config = dict(
    n_layer=16,
    d_model=320,
    n_head=10,
    n_kv_head=10,
    head_dim=32,
    d_mlp=1280,
    vocab_size=2116,
    activation='tanh_gelu',
    norm='layernorm',
    norm_place='pre',
    norm_eps=1e-05,
    positions='learned',
    qk_norm=False,
    attn_scale=0.177,
    bias='qkv',
    tie_embeddings=True,
    parallel_block=False,
    init='normal',
    init_std_qkv=0.0149,
    init_std_o=0.00263,
    init_std_up=0.0149,
    init_std_down=0.00263,
    optimizer='adamw',
    lr=0.00157,
    lr_mult_qkv=0.4,
    beta1=0.95,
    beta2=0.99,
    lr_head=0.00612,
    grad_clip=2.0,
    warmup_steps=339,
    schedule='wsd',
    decay_fraction=0.803,
    decay_shape='cos',
    final_lr_fraction=0.05,
    batch_tokens=65536,
    seq_len=256,
    doc_mask=False,
    train_tokens=542400000,
    steps=8277,
    dataset='wikipedia_en',
)
Each number is 128 + 32 x the weight over the matrix's rms, rounded and kept within 0 to 255. Layers, rows and columns count from 0. Numbers have three digits each.

# layer 7 MLP down (transposed), 1280x320, rms 0.059, rows 1263-1279, columns 160-319
139121149161132139130123124126111090124139123105189171124095118117167115149135093154148159131099086066072147117148125066129159100136146117146111156129085171154124151140101130116118130096096165106117174133181169090101117121138083152090080102130168156149134158121125143153123155158138120117157163186076150093109142094081142126146131158126120144119124137147131078124135121157092164139136088188113176169118097132105145133129157101139122126188120162125138141117181128149172155069135146
064151132155113129165123142113123110152102115144123105073119167137112122126092085106132091112087128172083133108166131152147098102188126110173104150158158165102139075168144126039118165116143129085146131108132109130147155150128132132129175097071141129172141096121130134127103181121125146137125212102125135182142140126104165134119144091088097110122169112146122098140169169107095104140099123151177133134160072183151123166109133147120093182041148142106138119161129197169091080153148152
044171110169114118120169144124127115092102127099110126127109133125131170109120121104132133195169114110108114118138139108142083158157165103150140124144151138109104142091117189145144089090113115098086163100136113158141149096085127124129162108106151122135128118149160149139117120177135152135140159144096103120115161083154109118097094117161093083151140171186135128123152117125134139082123137137060134149114148132099141123138153138085135094094141129147136144078112140138169124142095090
096120115124125118159126112162145091108129067109154139049149091134104096095130104115166048094140126108185131089109120138134126112136116137122128129133112145118113098153115114125180173131139130166135106128162161148125144164141130126114141166067191092146161101088126110107139123113102097122148166127098122112167179070105177122124108134112117104139153148130108131104169142095082137112109114150161110155131070184144144149103141149127119156080175165103136084146101167142123121110119152
079114127174056113118138165164059130124093142159064123125097110182055151119083152097176134164135109137102122132211105105137089078109070025108145141158145070225154153095139151128140195111107101176169145129034128149124111151169091111123177102142138144214163137227162174106089072097135140078110125129168114110164145031093169121136066149085145136101181183052088139124127141105149154114132129079132162159152168104190076140079081085181118139154119147136164151116113128161187112116163119
129107152189151122113129115107103111176122151102136149092119123125094175118107118135111123167132126152115081138086137097106073138114147154133099112126111108160184166126134153145131120126177103161105142088140122108144136136123125119148146106136126143099123152136103108144136133105081106157132137119137166104120150077142145149109117109141100101114125158115126152118155130114127114102130153105131130095136128154126095124179098172151174128129099115113135150121118161136106106175135116
160128126159127138119111138099131105120125120147097097185114149098145101147167157064077133138137094129157145207120110092141130140084101132108155117044149108156127169143131142137113133152140132121125122126132169180153157148171052126152114115142118129120110104142085138127133081098064123112134124149109113163124124138162137109150163107167100159128103148118166132091129142084130073122161159164094138145100185086139130114145126063075122126168127102146069100140127098138139142133122207
118114076116107136129121094145164164110163111136122133168161096072102140140128083095089107107186161138115162157117103122102098149067119173188128171124219123062092088147122147141101106195098085182162172143099095089096093119145126152129133127131171164135130120091131112182117138121147103166087053146173098073126163114084064123093118108094125126125151101139126157109117138080194132145128125140105103096118104112223145101160154097115104124167102191105109113063178180079141176122146124
092153117140127151146136137164100118155119150095107117131123113019114142165152146134110137105124116142134158171090175085108114144186154150147161086141144076122142095170102154143081109149148165090046109119138137194105115176166082157131141082108130145138132158127091071085096175103058154154089132134132103179089180081146125101118188154155073107114090153090134071111139112150105138079102131076117148128101136145099068166158137144125127107128132100104133073094084100135172166134071096
108127117108160172117163093145123148126160121128150080132146109125112106131127105107141130126115163139109135150184082151089131084103154143130110118136103102173089084132147138162116141098094138097112177097141096157122157157108112126114156125085139127110204142127106087094154152165150200102146094089136126142126141053110123118058077115113113131152155117118167135126151121146142165121131151128176147118134142094109108133109115109132120097133129155109130109123119139197077165115159146
130096103134182111160143148166108118120128151110133084064170109087099127103137049117184093170111068135191118158082124164113119171105169086079161120149151135112194122126114120170137163113161085122049142112106186216157145162111109114115102162054195089215136099077108124104128145099151093155124153127071122095126198099105121140180136114095061130156129135089144116121149200112128127135164136184109143155127149120125084076208103123165065162077130181083118130197109124153133186125103087
088106122150114112121133131147109068106125104090186091140137126137120141110124090141129101149135113131148123127115145130141117132173137100173136104125088132097119091160132175138121111133158133174136071100128094146111146094107064139128150085093172113165146154111131104173197138121117212150073140141108159157115145063103121156148178106139046087117100131149137121100130150126124149170129136095157124167174138159102095146143132153116095131164152138134184103113105149149147110165104130
089181128154125114129117093126200092104123112093112076084110113091073051079077138080139068143104140179115115134082152148135149121147097189110107107102188106135112097097095170158127107131170093127135153134154130180097211096091173141113110161167178157181162159040138129108160124167081111163098125179148116174140131139151111142111100097139082146160121133073096157097169176081138112126117124158120102076104136162056119136118094163090173105124142200104145104098115133111159125112137073
179077103146088184110132046113109184154154051137144086109153156136113161125176161098081097085103175151177143096137224121129151071089147132171138126171093076122101169094106123125112155134121175113127063163084137118105133157121110081149116183131123181110120152079159061160088119175183147039184080187139147174109066115157077137059116113104124153135133157155073121143196144109185107123147107029101122128179129143152102157139170040155164168107135097155160196110128175170114063091117139
075096064130172122168174080164128119152100165114152140099140087069135151116089120124133145124075119119177163116155113132119116166102126077159129035146089164127163109142142096185137157154115135141127179106138124124102154120141156113102199088104130121147141139109124113098194154104122093154092122102098112113133145076133088108110082149108070153130176086135124126128140161082088183073134106166189132133103072101201066141161132139157147171098162156111123136176099159187148123096079117
131116116180113162110148166143137068119122147136149100126172151105109162148113124106148090116147132150155092148106154102117112141156145120132130114115116122112109107154176136139122164146129104169114133130130130114116124137165162094099164113138131191146112169145151118163151145119167130107116143120151146099125135119125086123146160115188121110146131149115121140099166126121156114126114156119145130115097153158147126134144095095125184135129120121137144151077112108100136127138148130
137125118115141196127136049133163118131161115143196163124095121080084093131102102171153105081158110136152099106088080147161128171163096125122161113096096120071105114160140144120138100133166184152109089052117080118141124118128161188195167132120132166144060125163112161114121149191126098177157190126195191074113122120097115077108147148098126123135152090078156143133112122123094160111122117170122184097136084139104165072171173106089169125154092133144173149116156117125151080072124169
# layer 7 MLP up, 1280x320, rms 0.0729, rows 1264-1279, columns 160-319
144151109131176123159128132058105066112070133166167088048185121145124126128084104133132113171146150156080135179087116140158114097200114157152145118112126112100092130183122112137109173139196109080147074089141180162139145138132159157126199109113106115093176103085085159117111134108158125145138083097137122198140161169107147139094147074102107130110120070111103127155150114117092105149120084106132132108120137188111086070123169121127143151116125163130084059147118217166167079154080132
183135136120136132109148206129115117165094136094168143134141123137138164104056146105185092085113122176169122124155119138148126137132117137120102134120106121078108138125134108133140160112141095091130158050130148144099142157103116120108156077122100120142227106094116120124144094138201118129155138100135079169122146189101144093116127109129084082150136121118134083115181115121114158143154143124158129101131161127106108077160141137140110125042127140128175080176128185161100116115134102
155086111119155124137138129105150110085113137101199119124124119150133140115071063078179098104148115150125084090115101122087142151145160194190135152097153129092099119138153103150130148107181132153102112091139163171126140133092116116081149095109111125151141101112087096099139123102147179153147150105112144137091173175101158111146131104119115138113130065109115089138156123121121146150167099157165129126115122159117094095141119172123150194090149147114073045118082208173159105144154094
180126099186134148118166114093134154171096177123213138106111119113189147152117181077170115156079097132157081120140156109160106164095146123121091149173070157100145093122138159154087176172084081132146143050132161152112143099122119165115151106147104123160205108122119125147108139123204126144085146102117085117101112175088128117092175124118161120174134113139134146142167148120088120163122189156137110107166110115139133106176045139151068123096103156142139129131100144206167146155131101
167165114138163154161141114102121098146065158126160139075148130116072182116071122093153090150121121154125098144159138115182136112161139158139142154144118136112124095118119120139098132041137151076095146104128174109122144130112126131085180123088125106105194090063140141100185110084155093148139180102121147151116159179161176121082105095112120065143135097103077132129164120152088155169133129147134130112117108116127091119143103133171149155097120185084130076168131185173114121127137123
148152098133086130122118130131154053146124145109131132113116129130172119124079130092126077128122096154162144090124120145143131141137139130151117099097142095134125116209147116082158167145153146134155097050152116108129143108119153130101148090110103130121131119134136152151097088128125149134168157111118095154118180153128151089124155112137150132117132096090108117163161115118106085125116104118158103121129123206118147097102126126179158135079098125112136094130137116143166113190115148
154157170126130087121134120156124088126092107122191130165174153146125149149127153119155122103103068196143099140119185172156107122058152102098124200134165108132090104149136053118097143083109156180112134144119171082127138143052150226063103169093170074064138127060163075144109088153130147097109153122049127105142094156119108163106126126128178128123121119112129094103118153192135125130102154156114114117132144129159109113162177139181104107116086129059112132141152154135085176121138100
187136098124187126120104111131123053138098149104160122130187153170127183126096133137113108139129157155136069175119154140126156090135134154146131126119086134142130104122110113107115132133072161103084174136168125161167145126114114195118184082099102109083121094096097102125121142086172159099095123094102170144132138192048163135122094130140098101137151108124131108126178113123131123176115085112130131100160154132143051133158145141158177114085114141063128074156119194103150114115126104
157128067118201132141174152127101134133125119131146134071131124126155162095105097111157105136096118183176139102124098154160128125106129121148147111126104076137096085156104106148119180125135118103119154131145137123113152127118099163089167104115107076128157058118126125098153158091114171126114120077159123170118152169115107160062149122101111095144141114100133117098172142143109151150120136111169088108133090110129084124136161096167136139094127133092170084143135173156123081146133135
178151097157182104142160139131132079141078191156165126118138117136114172105108110097196097092148116159144146112098139116135131117207155149133178123157173144100110156087104149137130131131158077129120135104180154193105144144090123122146145128080125119073117095140089126107172135188198130157129148135127095150112105167090132064069111108087107122123124115080136091114185147111149194135150131116175118097122100138096109129143100200130092160065141153113113085154124153186148103119144074
176122116130156104145176130129100081119102146109139118134183133132132184099062150078167118148130142141126131123131126112123143087175134146211123136115126134113142156138120138131128182114157128114095145109105143135114138108128118129124227095070094110127117079148125142146147064118143164144124121073136125174131126169087165110074169104126120128152172116103124091103164143101122119153146105142103128130110094164122126118153160115149099165095126136111226111146133126169113164129157112
176091119139173071084130186121157093149107113058078148120090148115131079135130122097149142154091102209165016173117148121161160151133098131216137126128091122117152184130104120156152111135164140191123116127228125111077190095044078116160171062145103096076110083082095081092130090052114149167064113135141183123054157190135142115130101137116132142093110087122099117137157121098147120147184133099158142088163133169088087134189104129100200160134147178113147154140112115155185080096127121
130116183249109105090156111134132138081099099118196097074104158101184136128139123091098070148092141099194114128103127161195102083062179166117179100102102074049145121167152160125131146157122136127175076129101185131108141074112072103076154065111164079128144092142135097108143164098154173117147154125136153114158157143059165130112119130120165107138102178142148132140150099107114094171144138051111123145118167133165083119165092174170123143117168112100126142098143149101195108100141221
154126094135176120145180158103122111162117130133119128108135116149111188125047107064176136077107143185123129104133092130147110137154164147159111119152119140100130118132137182158110209094152102117131134053145104168121168134074107105137165075111122131156170125157072101112182075149128112146132145116131129106082163171097122117077163113125087142127122086126087089098173125135126115146129150122136116134121095158128101095130091100136196173077152128113130086165149160163160115149123111
173165080144197107138178141088117090162103180099142159084133138155156119118080106061192121128114117178160108107171095144123167114144153129161127138163088131101123102115090146163084142140167114144112167096155156132094100113115071118109203117078088096110206074113053118062165105127191151121117166108102118176103145170076149109086142100141146102182142092136126130119167091146131121158130077144100122093120117144116130130142122140144112123091166128104154101197090140166112069169127087
136069108110107100116152125144138082173112183141144135074064128153141121142050117149123138150121135148174164128125098100083148180138161111134092076150153154122151066127103102126105130092157168101134116120191132198117137094151138173091117092117105133075114148179092089122111140100185131045139086081197140104096176157043119089130127107154151081132137101083104129197147113122139133127108145082170123090143137211156092134130092124156147148106181159153105047141119132147133107139132129